{"vocab_size": 16384, "init_std_up": 0.0301, "learning_rate": 0.00589, "doc_mask": true}
Each number is 500 + 25 x the weight over the matrix's rms, rounded and kept within 0 to 999. Layers, rows and columns count from 0. Numbers have three digits each.

# layer 10 MLP down, 640x2560, rms 0.0301, rows 88-122, columns 2400-2479
460485503498470461502442543508503483497470500453516518484485504443476514508468521493534481481484500513499515523478521527483503482485497506467510488530457484526545487518517483500541520476517481477499518530485470524529538511524495502480462505
515489459502469528507484480444519516479486493508555515480506505528496588500480472522503496462473535502488524486488467509498502482460511488550489487470535466506527500491459504528484529567517507468518506469548491476501490482474526527514468482
474539480458481591464518495490479489481492482523517547502497501516558477541503520498501474531527474473479537517473514526439495461500493476494501503501515503465518511457500484463500507457494437511504527496512468541545505503497505471520514491
475546478501490488515486506475538452501537490488522475505520508510526523497501505459491491469512485541493508530489510450488489482447480506558492513523521548492500486465491513510520467551522508477448481499557464465495522500466527485532494529
510514474477563473470475512487503478529491517485488469445498501513507530493485513498540490491473503468514542559500492496484485477441513464475458468547507556449474489462525489499494455511497500495531450490504509511516467527504536497493532502
499490502504451478490511500479536497507470491498509457511470501584508529512494555488493502513509504519509497501472533538495492510486493503526525511498476502533501550501512517514505494470505477508477514469532509480518503501511490485494541498
497495506488484463506563497506516440488525519523520524459495468488513546463507487532482532518519469538505487511463477515490506474467481502509521478512548475500501467542514450472522517538470519516513478530477492493510490517507548458494483501
507479523507494481515509511493554506524485519495524514534482506472512536530539545519479530485502491542485508526495490505533475476509511505558507476545491543526520491501484482505474479481479506483459479488472432491483488519509498551546522481
488460507532495470505501509518510520501501517540501519480539488515518497514525510517527503467505506505480531531484514471491460518536512480473493494509495499506501527503530507530486508524486490484473498492530508463483536528473502529460468469
496523507446525501501523488506491500473516494516471484506526522492523481498451489562470490485474518473507513514492493446516503503508502486455509495492497510512476534488466506533504532474504476511481523495539493522494513477512509473507480487
506479465509481536473537499505509532563492513507490510475495472526538528540508505515513523497494473559493485513521510505474478495490495522514488501509525481493503467509519516505487484504473485500460481501534517469526503487486527481502508504
485518486527504464523495452470517496515507479504492528521510486509498501520452493489491478510484503533520502513494526498478506473507532472483533534473495527533531495481483476475496484505487520507513507456521524487509493512538467505478521515
511468512480465500499511539496538526455496486529559576528477480478461517503533531477486526480513463556478501514529503501481478491496492447541538489496533455480452527508454456572462501503528482514497471527519539508498506500489514513529516524
502480496520456504488529498509468492504520477490527513500469457516483479524537527467470511469560496459480575484521497498495495492497445466494511486477469472505514544498511515547500516504529445456466518493486542520496449497507528528497512501
487479468524507492530473526494496475527482452500497490520520490486486501474519492507533503499473509519497502484499481488495487498467486504470448504540454518498483574518517525517529517449496501469479525451552532448472524493551487548487482528
514494488481483501507525502483475463504499503500507505530472491501487495482501479543518472520496485492511548498513523526470474480524484507501459493457510524551494487491524468476479473502513447507506482478529489520495471433528441465512520471
485535533490521531449501496513525491461472485522498481494510479539487516557550494455493490486533497456543488503498516521485533490521518498480453509475487499490505537469488468473516486518459503477492514508524522491527492471454479482449502508
529527488463511427510489479517487505532531493523523475505548527476485514460493549499548521508494487493516476475524492544501499503470472481488477494516501472514486483499500488490478499473510482504528478550485514532492520525483496520496513481
490483490542500443479509481492480525546492492469456501487522551498524519478486515524495491507476507486510492455562516488502495490501548528546500501522488538515454531497527451556480493546425504505516490432486471511487530491463471464509483475
511502536513512495484514492508526497499496480445510541485508522443510521473492509463482477502497477494499476525532489514506511536508508483473490541511528480485506479510496506479517521508471466477485487493517465508529481501479529465458491518
499479483494489523556469514501477478495509470474518490504515486511523461472533522502536514468468509516528484464511475505503507473504543489479513499494474511513521461502511528543497509496526455492544485516470529550491539481526516530466529471
493481453503512530505531511499491508490501464495502495491511498534556480516477497494538483518471489512503489519493531532555516516502487473513504526511503529530489515477497520502533520516504518558488533473538494505463517491495516506513476521
500506518537499487501508481483508544505470505460497531520517528511512528522528516541530491512493518461484441524511505541516484534462533528491485531481484457536503491482496470511485469506518481507479484515507475513516518506492527477497514505
503529469539490474543492522514479505526518528536539467494514508504500505487497504429569475518511497515468473491494496485509488517504501543535525517487498474524532489504538507511511516497479492500484494515540523494548507467519485485467511482
491538504503447515456474496504522414539526506491530477489455510508490472502522475507501524503466533526538507478527507491537453523532525506466495485520462501522502439529484475504485521521471511482535517507500511531467493518534539474499484498
529470521513514543459459518520477517452540487497465457431483484509478522495528511507493450490522483461525479500514467510478507504478574480490503495492494502508496485449476515491525481512555465476515473469484483562502506527496494503499506531
466517552504492519445479487487545513551508504517518475502498536469514523499442527478463496515490495508520474487473507477520545522481483472554522523508514527530465491483473480562495493472466518457502565510466479500462520509511507479470549531
497530491492456464514498476472508494489522503448485528545502486469486499525480460519485528507491492479464495515502490481472503489502524555531513461515519497515451527547527464500537514492550488509475466482505469471533514500513480491444507459
461508455542501461531517516471534499528522485537491469539509473489469460485501508512498488542497496488484573524483550488511487491488492487523483506470520454516490502498475507510505467513458490499469526514472449469474434476537520485536504494
498538496548469530504523519523507527490484509500460483552463533516457486483495465510528489513491535527465460503456502473471473526467487488496478509512535506461477492469483456463487533485484497495470501496484490529486497491489503482489487554
472421500430519489485484481525511566491478501476508478508496492444567484544506533546479483519450526467485481500533500507566501504495506463545493500490536487520463508507520497493508493535486536500467508474469463501489492479501504502524486494
492471525545538471466557506522515492484497504511481531471491476522493514493507479493527514506500488529464490543482527528496490520519443481531488491472507452465503463503512468483488510482470501491518483546491511492517496517472481465502508501
476490506477481563493499501518521467531511489526468526513500473564493500509494507522510521483502472490517547494500479486514509477510514488508527521489512490502517533518492472511503523529511480542474497478504525458495465537502432478490471505
536491564504460457503466505563477512482531511485483495473497497501468492472529492524504483542543496487453555439470461507512491506483458515511547492465511475511527510536505529487518470511475521516482528513484489535508478489533492495503531453
533504480524496502464468499497476574515488494485484487523494493487567484530503504551515498508473491506485486515517542452494454529499472538507469492499495454483514480516491539507524484482527520528498494457476473561470460512504447532461472532